Part of a small language model's weights.
Size: 10 layers, width 576, 9 heads of 64, MLP 2304 GELU, vocabulary 31295, 58M parameters.
Architecture: biases, tied embeddings, ALiBi.
Training: a variant of Adam for these matrices, 10907 steps.
Each number is 500 + 50 x the weight over the matrix's rms, rounded and kept within 0 to 999. Layers, rows and columns count from 0. Numbers have three digits each.

# up: layer 5 MLP up, 2304x576, rms 0.0347, rows 294-362, columns 384-479
# down: layer 5 MLP down (transposed), 2304x576, rms 0.0325, rows 294-362, columns 384-479
up294:502517381515549561490464550484542518478548550571524532526562516427444400582489507514492491619516513551502417557393520562558511488502528496418537448513499534483523511506481430432530504449535513528491460595547599486457430591477432516496490496508463507564437534601459484557495568481542533413
down294:539529513548464464496489405416483507472560513497525524547509523502528549528474484526537465565463582435521523495517494476453491495552477438422442555484512468535412531534516487533504562524415537507503481506500473542523459499507558586508455523520508533507565518450504530414558549458472493451
up295:534499547354456535617496562437514446386531500515553456475438524396441545574501493502520591551499506561488563486586489552515458419457524522531493421471558483522436556549528431637393395473550442553476492451541453367560512476419520479526505554501540646518436465494562554610502438434539470559
down295:359478410433546584509498437515492518482464378482465492577534373481457484474648554602549529506504501475427368614496592564456486457409551408332548457454601351515525429511459479553399493535522414416536454380622608504458521587424596368478510472539498554451563511455518502580405533483424421504
up296:497541555477516483524542550465504537453511561518380585495465436566475458462517433495578470472460474531457548572593515603496451582533452539483441503550449526383437559545502343515549525531585429488486446432511596472504432513486448524427417540498436498430453518492603469464488577531494560479
down296:517575529568558439545486427511494520457429533458592411570534544501584397487543479534517580528515406473594573580485551537518486504498496407510519489558458469530502547445422576401506472515508481515482582474485532388459414537505511515594543524535478501389497492528458497512439489522589493587
up297:438450559422528521466457524451529435473570516528460533514523448459506408564518506572492473566564442512448613462395594404500507521476536506508376533465571479442553482517518452532505582502505450529561492506477517612545513460456633497440425470535607479443503453442567642501393528501466453552
down297:539531550533527506446521466535494347429601510541427518532522465516486545501426611510591469442463531494496540545490526587512502536459495456493448443575461588453484496469542500467514582544513420475523495547645491482444517526506466527497505540422380507433468524470484483489476556506406490525
up298:465457631420468590474510525607489554554518498488490548609549401623520431441466466502491466567538532482479431600381461510514534425477526499566401538532478615499468517486438492511527519554587580519494552571548508467470438563482412520425445504598448495562508441498495504557497499499476492425
down298:382500540397479494449527488557417420522449530507526497523583473441619419412516532420462431534575611433560462635456517453442516589492515470541422507449431607537617433501474461420390488434457525475481406466562532451451487540418468360432552426382397534566552516439399444489509560521520481424
up299:407513565418471503487468509540488482569467420472583461531459547427473461560555525467562600582456552416484522467429396562582482530408525542466518426535514545474525469445525559591558434519497529470423454538460502522557594476545559519411522479531510504551535494427551511587588485460483493512
down299:525361434465556492485498523529571518357468468419547536487369387490469522522458442446535457625477567534479455507476578528551461522551419516548468529425455509438428466513460488419557490539516585539473529550469508632445432459462463456505474405545548507504497568425455466611442524529504550456
up300:464510478454534517479543390405610431515474486520596497478470502547500488550533509486491522467503496469475504460554339488435489493513485497516510524553509549447581578609527507591568441512483411499513576567534530487462545523613521482554469394445581481527524553475534423498417547487473429428
down300:486488456564457520436542541492532410494557515533456475518519517573506460474346571478459543516483452498504476489533566516559462377540465548481434490552480402498596454447548586422499499475543590527477646525487418529498562473399483477587569480471476438459515486453486510528458566521539521577
up301:529494488509510492498399488551603520499473524465547496481454493488481505488496466611505499505446565453442548506480478450463432480468472547451500483544461451521577540473494507504514456486423527542474577545453421533564571415430514546442536428417529532481478502419495577526522542463534470510
down301:506522493464497595494557455454526586548475428555508501508577470438480396489495515533652506529536567525547611472556443507463483422464452515542493434504585528542487542452505438429556524523501492536463516512511499478546456519448490558554465500497517521563416535535558463506512556587526439499
up302:458562533442610434576539495493508424521525543571526542434540531477505466491583419467570482459535487415548410548425534408552467539415420455481607516472515518511558503541459524512547379512502423522424506523532543558489610473469530467541518511611573433490400515452500623557486572489525567556
down302:444528510508492479465497538450460517479540516491529567456528474491475529504480516477504484420485654512413513507530493453460562521501528490509604475512523532532514528639524456587494481480508545427615496483452502608499539482475502490489609475513545463524408488428467389503500400481510589382
up303:491497470578440517516475477418566438445475564507610488519523534502476502492509481573454486407512473498491590547569376362437547420457444516508526470533532476470487576645457413495560476495592395504504498475481493501527499540447532521435531486382363508572408527482513663563355496552527490537
down303:451477382538449610481467505609506557460427481523473480576601487500554542553508396566673579372458477462539508466607380517503432552530407466541480524531610521419478315458443440491493468561567439474498571470472413483492514536398421483521494443534562482488359479580494606496415515474412453522
up304:456465467418499441543586499526511560425594542436555431499531551488460560524455505444513530564533501428479471478497502475431510600443473504596547447593560485491442478434510507547531408460437442530506502585538431498442512470495472485431415389564407501561488492517547521537500474419406504523
down304:596513476494491475358507504457541480392525490479482593498519592492446453543492578565506458463515515511508456398505450496465418638548436449513518558540462579497532514519445579459462577511553441465500574471455562566568472475509512546489525519481499481464519481555543507496515525551486569444
up305:498515605563520514476500477559518440478499477504523425498521615486507442544554446522506558486446473414424550600507466469464494516488434495463524456471582501395599498469591520573482517499470472480530530486467582458470462501463518455419514461518536551560452532457497497377515566417369447523
down305:452423480422503562573531413551445444459522468475600517535501454472511539549487472616520536459545472442523461456465502415472461488577499408582486541504497546457516425560495443595483539499533486542464501394485570507559529462521569508497554450521502513439494348496599431519462515541592550543
up306:606535576488488521452474580444474524438476549512505481562443492556516512429488453468558478561567582544491466447514475477433472606520506419460472534527556538438488467520402539592567531561525379554596555454520428473525508490501524541502482487461426532466484469512482494544446558413545474442
down306:503448453532626481500445497530492577530500524489466537433532506445502439437466487477556533612547579486470446519442470451536448519516474496568421491556458540430439473399425415530512480537354582539611496441536527490547518507486490470482462530478483560543551429533467534492435474452445488562
up307:456468579526471487439437453485483502477471515457563444396502483497536425528442387533557562495452592444470491460519471475418469587568466494514472390574533615433494489553552355573504528484479427545476479517531530570524555439575457561472467481434479484607521497541480506464530438503548551489
down307:456540510540483470445554482635470465465413478506433477405537515493515555520543524428478570496427487434440485492664520443561429561560503560556477432488462444467439495424529464523508552440456543444480485449531486453585470536599415517498473524471542471434446564503554554561498453478519505437
up308:553424519468486554424561464467504470538632513439523553442571503490462468562483456529524495513513496402504362530468465432526454466478506507507551523512488540536565567538457514612542467474547467482590577540509511465563536527465497463525412485533557475518513517457458469566458466490545448495
down308:627455483442470383551529521454494441538588551439490541480492503484463438471484512525473487479544492463478404485472467438486428497559588581468540480523532451466571533553505443519350466621494514464529472456449476489616496445438462415447444527484548438568426499434525538551510378531447540426
up309:435528523524591497475532601523418479435523488596524499561462498493408552588515459569531491463434523405518475488448438560493475537495433520493439492559457536525507512538455538527562542456572473553483450498572549497449462521494443571568483526412424464509515484494518512491463450488482473490
down309:515565473508462462470473444453481533473499477524513376520555470519455503492538510501506561402448469487509518396556527510506461509445492547531554593540424452499502516497509439482475472512444497501511531429526446426429471535523453428453444457528481558497530553554500530546495458567454521633
up310:428449476473551575563497547463499524463558523542464414473470539622502515509513460518534442471428421580442461569453473427449453514451496583445430525478437497477509534499474502570472530448540550533370597485523409502439473483471498550468544513503506569461443516434520450580474554501552506457
down310:464454481472469550492514340502506566500508576573530458472445507471593502544553491501516569535421423452540484462457466532535550449561444469577503504488454410489421570424494438477484572442593476594506460518498534507539528399442518465484474450511556477541495487450396473508475447496498476535
up311:579474521473403429483523605444649485516440559566462477511437566536419472562538540429518497490604563464499500548579468554590449392559450527527579555573483547486429539489417529639448564478527434449492493552408511597475580590471497564458478425546517489443562469497522411591407383438521568485
down311:549490608554499587515468522605430476533522540503404473491558481483511479473495458461474424400544439568498509673368392497463473573463439542474413476563443382563451434408510424526511616533472474511549619473449553467425612500476415451453529351541526507576551484483450590524431565514667579546
up312:480538410476528439519588514404483483492506524527499548460495515500485492494539463490559489502511474492497533511549514590445427494540386531482467513518428502490500429514516504573572588511510518593572479511466470559629526537529446501478417487470458549487409432481470491524479502517445469535
down312:476496529514475518517442515497558574545500560548430442516521452547512472513558578550442512434596510545461549483520552518443398512408451489492463527505470534548546417375468561442468540458521591478432522568514428517491530469467542415502493431475542515541467495510458486520504429480572439561
up313:512669479537444533512446527528507559513483475574528539465525507537520453494389425564486475462544565485415506478440386392511497508531513441548497474461485431523505472469583566505596384487567478526587583452454468493572560466452494520558527516533567447584513484518547568461546491491501552507
down313:540498463534529419481486416503460543510515431566555486464570485494476579553531497422572541583458502522594439578510537485531529449490457475453536522453535483541544530519507539492453583548501515534471466439496531539466442476503502444487535564471418561488521546482460458487520483589524537458
up314:514550578536540493556477552446524544425522547522513563569562424539564526537470460518465565500497538518494515500502476452535509475556455510519516518498520524384535491447437447558437422502570525468485469419666523440505517471540533476549461524502509472419520503497488467520483521566359546547
down314:430502492545443499428534465512478543508497457479439575511517567522527510452585463472520527518491588517488472451486348501505529509560478493491554542474459549529460493594544529472516494481515486528420522643548485577578429499456479582479433570506575469436538481452499475542535423514520548464
up315:531556442420514591503404511572488442502446455578488468492517524506445541569484494495549447503453482521391540506392486525476472550497506460495502485458509443526573468578549425470486557504459468489539442556529513508509525508459423569506426502418473393478446462537477480565462522429412525542
down315:483527451592537468444528531462531489503536590544477534435448517494438481418535526368504495486569539547415547474521517607498510530474484450493450459504455586452556406445496528578497550404476527446610451471539442503535528484570523575506531400516486452488484483593586518585432541430404477443
up316:517472471516498527543473607454587436578479516535654473591513524487466553473468401437433517489453495473504548506490568494504530476457433466572563501579451445558472597570483452539466401477474478463441428512512444421496575548444513551499508553519574533484425486482449526563533566501332453498
down316:504445582423497491467480499445513500517541598477597475529434473444529571528462466531619463589514444571566493471424592436603520425491512484521506493415614426412446533505590560459503482546461476465430610502449453444492498465455586500487605515507495475567481496450512597433538510483479511532
up317:468475483480595539490441511509625462475496531567480480559534498523467522409559558571572502421481490508514489476477521572478527511475470483504513485498575541480442465489522400616499452434517407468443480549492456598526557582414422495505454436425549522474522508524593491384508480433545499462
down317:479543482449451564520485559525487511529557467469480535550464457500454539570522498556498454494416569531478409441493524422521416494490520517401426485497467515530492500528514470479549442542504529489523554432522560470558468486524541441547498532520524504465468514536504600526578508496517524462
up318:502429453434575469513478502515540482529585469550461543548482486479493455559453524474507524515433596527480550494438512457518500445552453449495441511567474448546486464577521473572476521582518501516496507639549544636517479472552482522412489504453667429495476423535508578531516525403519472476
down318:542514458542480395486475494474392541441518593509491485516513562489368531523520522495503432586432526523627467493569421523503451452500442491515453489516520499500494554494484545505522461519392519484534504520569537506502517526513512544502537532492524531489533540485492478520480424405487556431
up319:431517528438424550548545511458502619511474465540520494486461476508562514437588465508463434445585477573488475452464554490482505523455511523515547485530493566521469581458483529560549493559494390527537475512498487421524523436504478472648432547483502441537458483498569431578485512505476562494
down319:483493477484549552521425557472413545467539498595504518417444449472452622561547502462578494483624492540553471448585470476392431550563520560463501557501425510498544490476397497548490564540547441439524421525580446584498473538488495538506515486433467557537509560562430480470535465488501445456
up320:466523483491481607512479378519504516488581519502538514513486464479482450523423462518493463429466591459497586553497422516518521413502541506543407456612521492479526532512589544508495459548448501475604521530459575498521494544508453500559472445558441462496522522563518572444448506502511553437
down320:562577470577507523540568489472536577489497502582492485462521405517550522523531408503468526504474428436518561519514543469438475508554544529363576537491540477500542421477461470486427551466433461526487452517528499401505540425481535523539457590570495423428531492494489512495455489590437502552
up321:437419485515459511456441541530537492454464491506534477408534566465446529482575491512533552497455513423515383455525485540596506583478447580489450465519535532586500462547453463575494548442446507598445537568510464519496540495474568471549503524427465483548500518483603568515486522540497425522
down321:515460517500559400532510559572527529489488472514502416424440498430493519564568536452584560442518433511489479509525568471492462510505454438445514327501535549491507493491537448544593420479535427528561457528495464414517480432472538555492611432477481471439503569531479527522509566524531536448
up322:477466498548566534560391526438550514549567597543495501559480551548451464545601501515567501531467498569495585479515390463532517533469469645452474432480500493501564504560522493468489515570528459472556519464549563518429433442572578632521515435495534508551479494462460557528449480496531399401
down322:493522463481453441543466497533472511488505410627481526497483442435473563474448564524412488507488466451483526449509530503457528595566586549462447466502426506562505423489452432592459520518541522491504516447469487503521498401446456352520538489514481518547472581445486533561494526530484528478
up323:525511493512529516532510528429533611491477621445457476499445534568469568480452474555599487465432494523404468530488536424527549549533537536473426542609451438460527495541534488483478559570528520524478597548497548469550527430519564454548581562502519509536447560474473506509482579377548401434
down323:556463498556521532485434519538616523570540601528426512551480640515438468589510514468548423533496514566413475488474487430437512578469446467455549486559523499521421364410514502484492418527487501572513507473507453492497460590468478517506552518488449514568455569392560520517442508510553499422
up324:529430517472627466536464515470550542510537467518608530548432416501548456525477420455492497485518529534470507477373441571527614581542607512483553470564468524387492490494462507527534501566531512568450490490473536499509649544463494500415524466517452513613590454578538492521487470494520470536
down324:474535439466574497512552539504491497446529383532511497488516542610456484570407472474428554482505522532444481370450481536491541527488521475478456532538450393375498517502487566447611472495514537508513564419365507477520578501536473434424545512544530496444531535562538406508498504475467541527
up325:499543576556500470461548520500509539379509509445553552511542538515500537466469453476595434489496575525453476469455622402479462474556519584458500588571452472494591586544458481495494504516547447607469579574384560589543540487566548453494542551508443587525491455448539505511519599476450405537
down325:513506488477558482558449616504496568487508538505432422597553517595536494554465481525547496569445430509460544454471529537518493578427431596541506562504518575433485502468553453560507499534508458480565477407449519512443423423436591425519449585562598466366537444492541565484519478548537423507
up326:462563425451532489537475466560517451486430486422478530460438581426470530486515537503495557465513569507542472542487465497520437526485446537555488478560480540556495480463512538428506508589534529479525507558519387456512630482561497575466423407502499434429451486584483528489504587447414574506
down326:461546430582514556489466568592472390480471460414500512525507437428523523502466417494490469534510436589487485534489586534530543511502438454488424508439486520529420555466482572535428564523538431517470434527562463451486461461463392394467443403425532586568576580538424490496464516465477619569
up327:544472456543537485530457586436531529497541456540537490573520527520462452556531447518403492448526548392494506490465448545457444475514457545569463492554593534543514480550520575541571533526570446597548519600473570468426565460545443480597540535540441492503496487583513486487364463568529525541
down327:379659506402434535519516400539498501499465521498499467444569553508525467463491535349552476544574411558495521520501536418538535525528515452548473500466504496453498504495499484542551480520482467434488508463505463517509447513438484550453541488482579475490524542437492496496590488438488469503
up328:428490495521490517472473451406558528632568607546488465498456474433487466446529566456524514435565465551539454434409500598465494592553483565475567500452409553528515447548567389445540497473518474505478410548463544607600462617511512544439481529511610512495538512522472516523400492542484496465
down328:516450530504472476605416465589457533473502552499504491613563491501541598535469518533462494532532522545564527534482465592535506520417492526504508446426502526429516491545492496465476512571476478471516559441514551439473510522529578413531464566429508552438504515567530474500515546529375481547
up329:509417447452563551495516492474481532447536570510556505451475480481473458495481500484542561473554598449522474575343478455551586517506553516537398588512447614453510514558509600526463592490514546560461453526566605489459539522507504605463454425565475512460469519583524535626491454523474522534
down329:495449525561497525544480459529517468379552517475540464569472473499589407560498482402503569493510578477471556520504497505465597410557474464386527503449548500506438508408498437443522547500535571560446538485469478496454525518487470540409436541503502506461469522476540499453600501489504409514
up330:604623537445543538524472484598500500411492528471538494513498486498521554512478484492560501480507529480567498560543473466565578463506505536485455492471429513416501489431455450483475499518525416475512452438518529527402501463520449454460475510497533447574565465602480465495469496578324536475
down330:459391479464578539477502518409518496588569508585477516426486522513505507564464575547449431475444533507433496492551487594571504474533473422566490484568525462500544421519519534414531538512509552509447500528503475568589511520522524596609525535538467501586473497511556590455526518397650485399
up331:549542496541528506432440514555531612460546519481486592514456597387479373526429504518528458514597437440480527614433451436486541404496502498503432587533468484565566490562528516540441482477558441544503564560473483533489509565496476545429479564448516476474429461593603478564613528454570456426
down331:489423435510456541507420479500466458423413460473541534515478423496455503495484476405488477533465434575543566505455414463539508517451518535548478485483447463495468552569441522462558499480527513461637568471460532528448615455412413484490537560498543439551548461539510509513483503544519466501
up332:459477495533523482546491547549499470454461482500472546498452554417456577561502506479554453422487489429455542456456531469459468554507442503531526481536517525451419445483454582554536470475483466520511597483582540504480514447522541490523491520569473430565523513479497520536535444471491562589
down332:519495394564555535551496470468528486514427498525500571460570507453559521429471564515524663518551399430571435508521553544506522510438485539520456417481551597519450504510521441578476472515495493391442426470486465459543531518563507440497466558464520548507450409464509565475449521491548534479
up333:538501433515529455426520490417489518485528462446526516510550540462555482569524432475499508436476509483524498551407436531487535481444503455489514531433472504564518582534542502432542582523484480549486638480403410429402462448553511471524527516420497537379427502492562546487501526517473510494
down333:409518481538390408458534441471523568484467469487466421545604495555411474514467456473490375461583547416493531551475499507506530560433579546407539490542471476533546571579454571535536553492510460515585436496521491483604527474534547582601488374507533455474536535516378463506483506461607460602
up334:541464420475443493442452500463463589499650524553554468453550567477439583572561552447471511461498604541476545494482465589549619452538442553436474543386532521519499438454488502433406444535514473503453493555575532377423383502437496517466488472510571544558539434526486522533468500497506452469
down334:557453589474548570445433493580511500447478531474515565523406453477541434528522517483490665559490515540482453503487552485459481469544655475493507451497499464471531524457465498470511469465312495486492477502560423516482515459442513476513385490543482493473455519444446472584457474484520463479
up335:456504431410443513421585490450516575553496437499447481557517471533534532464490476513522528540462453436505581537498494409497487536512547486536443516545493489453543527466521464453551555553518437512438515389511538467494479515566480471589537551505428386504459496526494507577441524470432558473
down335:495540559435540522415506480447476538516545526671576465548566564521473618429590495443519505403485389508410422520539481524516460524519462485522526355499443482572462442492577480490596539478519565537507470479473557432602628495596444532463504527488566461501544485424480532498523548536493553517
up336:440486567514563501527562503514462471515451437521476463481519479489493501486500404464473505491477427459403599539549507456502566576466573514466448526496581511508491482520478516502589396536504394501478468495479521446564561459455571494512459443496518513470528592507499533595563442467498484429
down336:522444521509505499474588462548543541444511436569475507547483452573487449495481471492562495544489549580493516499503515509552424529422534566555403498540480533423407448435446555499406440550558524474548514487437417485426551549536453490572556469550506483518492527530472542518494531539492600434
up337:509622482535561498500470528477497506517551536478512510465591469523566497508508556537582515414437454388503564527484489460497510484499441473487478484506493516481560404524508405490482507593503484436490544480545564533563463479432456501500469482512471487545448454535471468545469516491515499499
down337:521397449385551502492521469495489543534427486509489548566492427534485509505458526510451506545515539563546545493512464495410521498482510515488521527531439513477444440503435486548524570467511544501504453503484462413460478493524516488532549496516480573520546546492534519475583538484496504473
up338:466405466477519564455484489461483452518505517583445509449487612474487441507579419529511476545470534462477675498552416563484576573521513519514458503534534483505505461491478424504503519510527579525540516434488598440417410580509486498552480493495510512467402381554553519433490569534472564424
down338:534440547482450520543492485402520429572502516496463517491495467511539421472519572453577503505330585514536475549499409426475468443435552549482531469488508555607578494506447529457517472422474505566535366567449500489579503504482415479472521461436544432539475444498439495426488529503558520498
up339:516486497507453580464467477517485571488565511475563529432485489558437537539525397490494662569482518426588468501479525389534477582537501459433485544499565497565477510517415501534485476394529498556531628565625454527475471481534556484536442445511463540544493550480516535558463508562508551439
down339:479584521493432429436505574468548473518506522558472472525409519510415529510557511492510526594538639552428560450578439505532455488511634485435499618529438462438405576510453508449618536478469566446555449457399423526495389532482517606374503498465511453489435568610457448508503459454561576641
up340:560463484338407540594510504510482529501512491477463469597599476468477474574467518577512483446476511508504491527452457521504498425480538525587437478469497533528416470522559488532504458498532521545451592510512475451483509429461538523470512500583507452502535445390480544590461456478525594374
down340:541503574458568391503456494547533550480530463501486486462508449499493539496408480584491477462483556559520509513416539416510392605572484499498470618443486548543518534596433476413563482527457465528586466445464481552454550564508494462457499573527516502379511524502423484426529540441415478514
up341:505524556470481518533472566522573563490466503519537472492392516508398392456496466530453565481526553540448517458550504483431456480507505512513495411550447480516456418429483538479435535417467561502486481548584552589456544525538458440442452596433503559525508455482455497549511536489490431461
down341:466518538521440537487557622555407569473439528546491482511411421508520547515497521566502499483572434508503456430474550471472488571576552465525536509452484419538451427538526484553473465459468455445442479429579460505533543555541487535481441485508477477477474528529441390509518557474465445451
up342:459473435520507514484534504537465467519490566465476481489505476503501565415591481535504505554461507454543467518482457500516503517507458512442510505588575429470537505532427459579493510538493493500512569501561533444482460539563512525494456564459557427501496466417500497558438573434447490500
down342:554603506521495574461490477485607477495541509540535483481522436586502559442493529559406483488490383483452444502447608537401566630551514514583475515528581455465515505525565501611568448484496436542531485497505521571530520460556594533410455632545467516431477410533520577423454532459527530450
up343:430494455503550547586485486447602554474530455492501471523549455572503530531557473496512574433490518483491445521477541447528508484528485508607580402488615559418572444445486485584556496444622495491418461623540539463471517448487543491502563437522457519499496384550465491496476501523599514442
down343:515492460477575481518500532465497489460489519611488548425520515522459511475453551516450503519416562538492475540456473466431496512519539479505469512510512481450489544531563518424510476460474599487547514502505447550529495495547602460522465450478542473451509473489547546458647455515536530562
up344:543573480414527508566480470448503525551581483577437478570440468489473507426505525518468511546491470551428595519460428513473547525490498525575444487431556513546446469553587454552490471425440533595508494460478529558533447474597424520453528474441465456571460560503555534526462478563443589472
down344:474630562539574497435544430467601557487542599495461522518462507619457456524512489480565476456429515554466548416547542545417479503533458494496576466520465414450571492565487346561515586516516569440505522457507531498466461476510561500543499493453468524534394521458383464440637524449410456475
up345:622528504544532529533509500546462472427481609534483549480526454447466495459514527501553464474494508566392408512435453535456468417433461467524457424532506489438545512445478601578470525596509477430584535446518462538554537510480553505516501562418458481506537521505559522571509475458483401519
down345:446503547475552489469520503457531471515516523509455486509490499477557526504492512526494559532523420411402430538503565511473514569513474471404585542499536516466460494511449499502506528548467497535398438610480487462494534470549500473522525533517445552544509516482443504450484568532506537520
up346:614498539486514463511463481503552565522540624511494415515461509504431447476628602463466530540452501549431544444554512435540515489495544528465473470477457560490519423503533468552477491455474465583464462535501444560595494530422495520485502504504512454481477530526477513453509548513478449493
down346:492422426456531562503479424536566558566475512506446593523477500515524520514465499472524421496519465554571488500540495507510471518517538540429474502502450453508411469518446537504503392486432455442488458412491420499508447502527503512479442553505519488434481559493519486541503542536505486497
up347:578574567526529544476517484578616512497514550550507475548395530546515486455462567506588474574538589521455485602492378400503542362502509472468521517527516517523416570449607497598447528433532495437508540507573585473539531505415419508487470534533370468524503526482523591475481489622499420490
down347:518563580567493512461489429452507595460552451480481367464506527573540489506489578457454457559516567479508458565527397533448563556486643544453495416561449497571493567554481412471524490454590527488430491457433454515492504501467526406499515547431467570472506558463535411540446442478506506506
up348:506533519462471571438478632544591407474461523605607468595430519551465450461587484468509482568520517493514594461487481427468513589426539611534537447454485465509452512415472489440595458588573473434450503545533558533440501534508545473513486389426457433540468389547383501588434592498486541537
down348:550462522542526472470542554538562606548421517529588449413510558572574501406477449460553461485481498580581498500506433496460450549493447411614500532499495453372547466543494504496475448456555583483476538475463561448590605425456544468467387483443464483565576497535467543468499577503584535611
up349:469450473429518509516532427510423505581502566498523474500523503537506386545505436490573547496509538475519536574525439561530466504467535509592538512571510568548478446544477564550546474437516501453509536429474562555480617432490515517475432532557510497539565447521492556522567540527517523449
down349:544461577404531522481465524484537490433533446517485495594561534538471430572455465423536489516434478530574528468457463452580468503461477525476516532488467423454485555569439411483483498530543520497469480511500478504467433501485423546526530560497502544529467481504527460494537559531520593585
up350:513499542470471550416495561450514525508446545499541528559518596587476460450557426629499548490416534411451558534545602462548516466477393483502448501546473515509476286495510471550441514378540460573472518571507556501421500407436505498531496442404523468528488443506441511544484535533411394508
down350:467487484522569585514517520544494454506504489480511470539425541511521477502499508361439496454520423519569491579410496550550561525516497496443525526540509430593605472492552488519468552445422503461580466558476525585504559487503503642476448470508480552502439531543495485387538500528522398509
up351:481439505485552552524394512520568538421449518556492380560457517541521451572470501489544575504535519436560518568499446462474537494437503516454549566517516507504432483526494530479675484423532451446538508517529569493426482536533511558521498469486458562546499425573526540514504487455463533486
down351:393450508447421473480445558560518541580455450504509414449476496503538526510545466463584552592524469474498441550522472474496605459424523553427509463459453373567522529516536493538469541508513490517557531458577457359484493549490444498525488522529503495452513509497503607491477510455452488547
up352:416506487458472541545505453401524493431532527546468456487504492505561456537535511469504547418463535485449465544488583524511513553488512492465442438495512622458539526526480422456508504445479464457548574535440419527542531603475499488536444475473529434466457534482588560463467506490442497439
down352:526521495495592553491484452506436491471455498486523483500506540493549521498476480516537484543545465535478490511453581569434454492481586454525469624395482473481434503487488427414566466535554503445385533518579467484458567532583465432495499391529542499546535550508563524451529465462560516524
up353:526509480508369501519460564571523512532584585573505481521487465536513483520472458461590492557529455461448560557431503510457530475478436514510444440459545535497519439470503466437448493554578515538523420536498461490507409511500490533438481479538451573528538504474469455487321489474493468502
down353:516460529469492543489470478605488476558449532428517487504590484558545504492528490415453546544460495469489401533547573495540581611515562518538508479563488591519413479451606535411481546433464448577483469521509491453502486552571469446555490543511541537495539484583587464585589439430481451526
up354:549509454525504510529530582447497501501429545551563426536507569497471470498474457564495543558437453526388545479530511456522444450461491564574475497523489477476465527545625422492541518426475479504525452550527527483567567486514487446475384531589422547541488588525521494585529442553533457564
down354:571515517427435494534503512496535451470571526467530459511477467520539457537505518568519465489544516529556446531441514578544501496481497479580432487545406496568368545520604432531535543474497460565524494569452533520491471538428457562556533538548477601553564545457473493459469437525531580627
up355:549383496417493566526510512442588497424515431580514476470498594469566498443497516480538445523483507596521497565497405541569465524451445533502418488495500456566480397512489538557520490457452464546480530576529461500477461485545420459347447525391602545477500488523527539436514502551536596405
down355:585422580522466456413536473459503546500527532572552497505496468572430446613502503533503560446485516416485598421479496518543464462469474557441553500518464590423482425463572436486469536585551498570531511499516399521481528537494480460534473501464498516544460487526495415532522617546431524529
up356:487582537478546562630491544517527443602510506580436529553469496496478439483405444538505493619476490571372541513460543417521507536476540522478522438485527589597507426596464503449507604498528438448425507561470580476543506514557554531469436532474439488532509439422486528512436552416554518445
down356:552518558450504550616523575518499548529515446495509484487546513511514413454361503490419577497500499566527432441497398527555536566500526496587480508559510362549517485515568506550458448577421500549489445446534454483498533517501515555445598475448420597450483469532456468488493527438446503498
up357:539514422458530590545354590480519504449572476560502396558437516555479467530496481481526520515553570516480537508419484506529489572489538483580488483508456472468534572459462522495538526477482410497438527556472558494496470474460529469476491395535592526517430418503514515484518490488566478590
down357:481526457514549528540407592511508521480503522511468509492538516470405523533472483448571555533561523519432587438634487467455546429469478500528485583487559486487547447527514504487525435489579406487532535492493481565456528459581571570434490472449468542446518476518465593463522441548461492596
up358:509512460482369562465471451469566540511595464495599493497473519443504468404591526549468489484484511458493418524483449452530459522502491517514429646470451608445508621478443472404514471561543425475531564534424490463586589369489506527528418398426536417549463550436530581470491500526476506402
down358:492524449530525515507554564421450538530441392414501619509500480545452402495551467528481596555476431555503542456391515517515560490498519568482467563516520553511463536492531488473493441484540412512368489521480454502529493516396477494518463574549564585434478454510500540449474492453551484447
up359:557507497367619392535386512496455437543457518469570612488450484442495512484538466506543618608537444554408543523491532590453434411373551546560523468558445540471533474479519473589488422580454516435450530464569465540521528474561549586484399504473430487440439497557481464558559465482544498543
down359:546547640489535514499405529578397451537484537570434415567422476510588511446456456435487523581447432504535476455481486550424527483414486471446551567451567516412535464472493458511362533451475397485473478464579569509511492568528520465546493542446531427560481603474513521491438418511515520504
up360:534438492400427448472494511475480432485405567472527538428502533519449482536588565578524538666447484490448579531493538465401506488499482469564458502505490634398474505510428504573434527432479519556519431532606453505587443490578476521487463509438548529474546437448505513592450470485457615470
down360:607461453478459496569487592509535549546461542410495560551416515480450563547521514442456503495456548450510554540513511533414454476476451452504474536397488604424540442513486429521396470535505498392538507543507482518492563487519494429530406506484621490480507497461631483475476346549388441500
up361:514562524422440522596478510454517509450475478500519442520535561611550403559544555511568580522494435492507418499546489427502533455519507496438518483536477566398453503468473438605459466494532414453524433481524559388494440508496415497546610471573480446438449520479597541575426587392488436398
down361:512481495505425530552452518478587534438647480458521511437499453461468534539458468495503526532433507566543514496387484504495460549555428499425430520420502512477566488518469501500371566450519467507429481431516503526530521526469542566500502476540545497440481496446576488442450494521453569531
up362:531573552503510568583434418497459499423513510531528517577499521464522497515483402594462574388570427517592472503444527444520583517441522540567466438482615467491417486446427444480479472512420560518514553539479528482518602524544503394533524563442577490447564479510520590509465544389510425575
down362:423447545526526563416558512453506462510575548534483583422429449499472556474467463492537496531501538495415537440514489567546513451586472540469503579462408528419481472501472610500525485465519455576470395516437463455539497502543528578460496403510542449516396535491390548491524502512546574449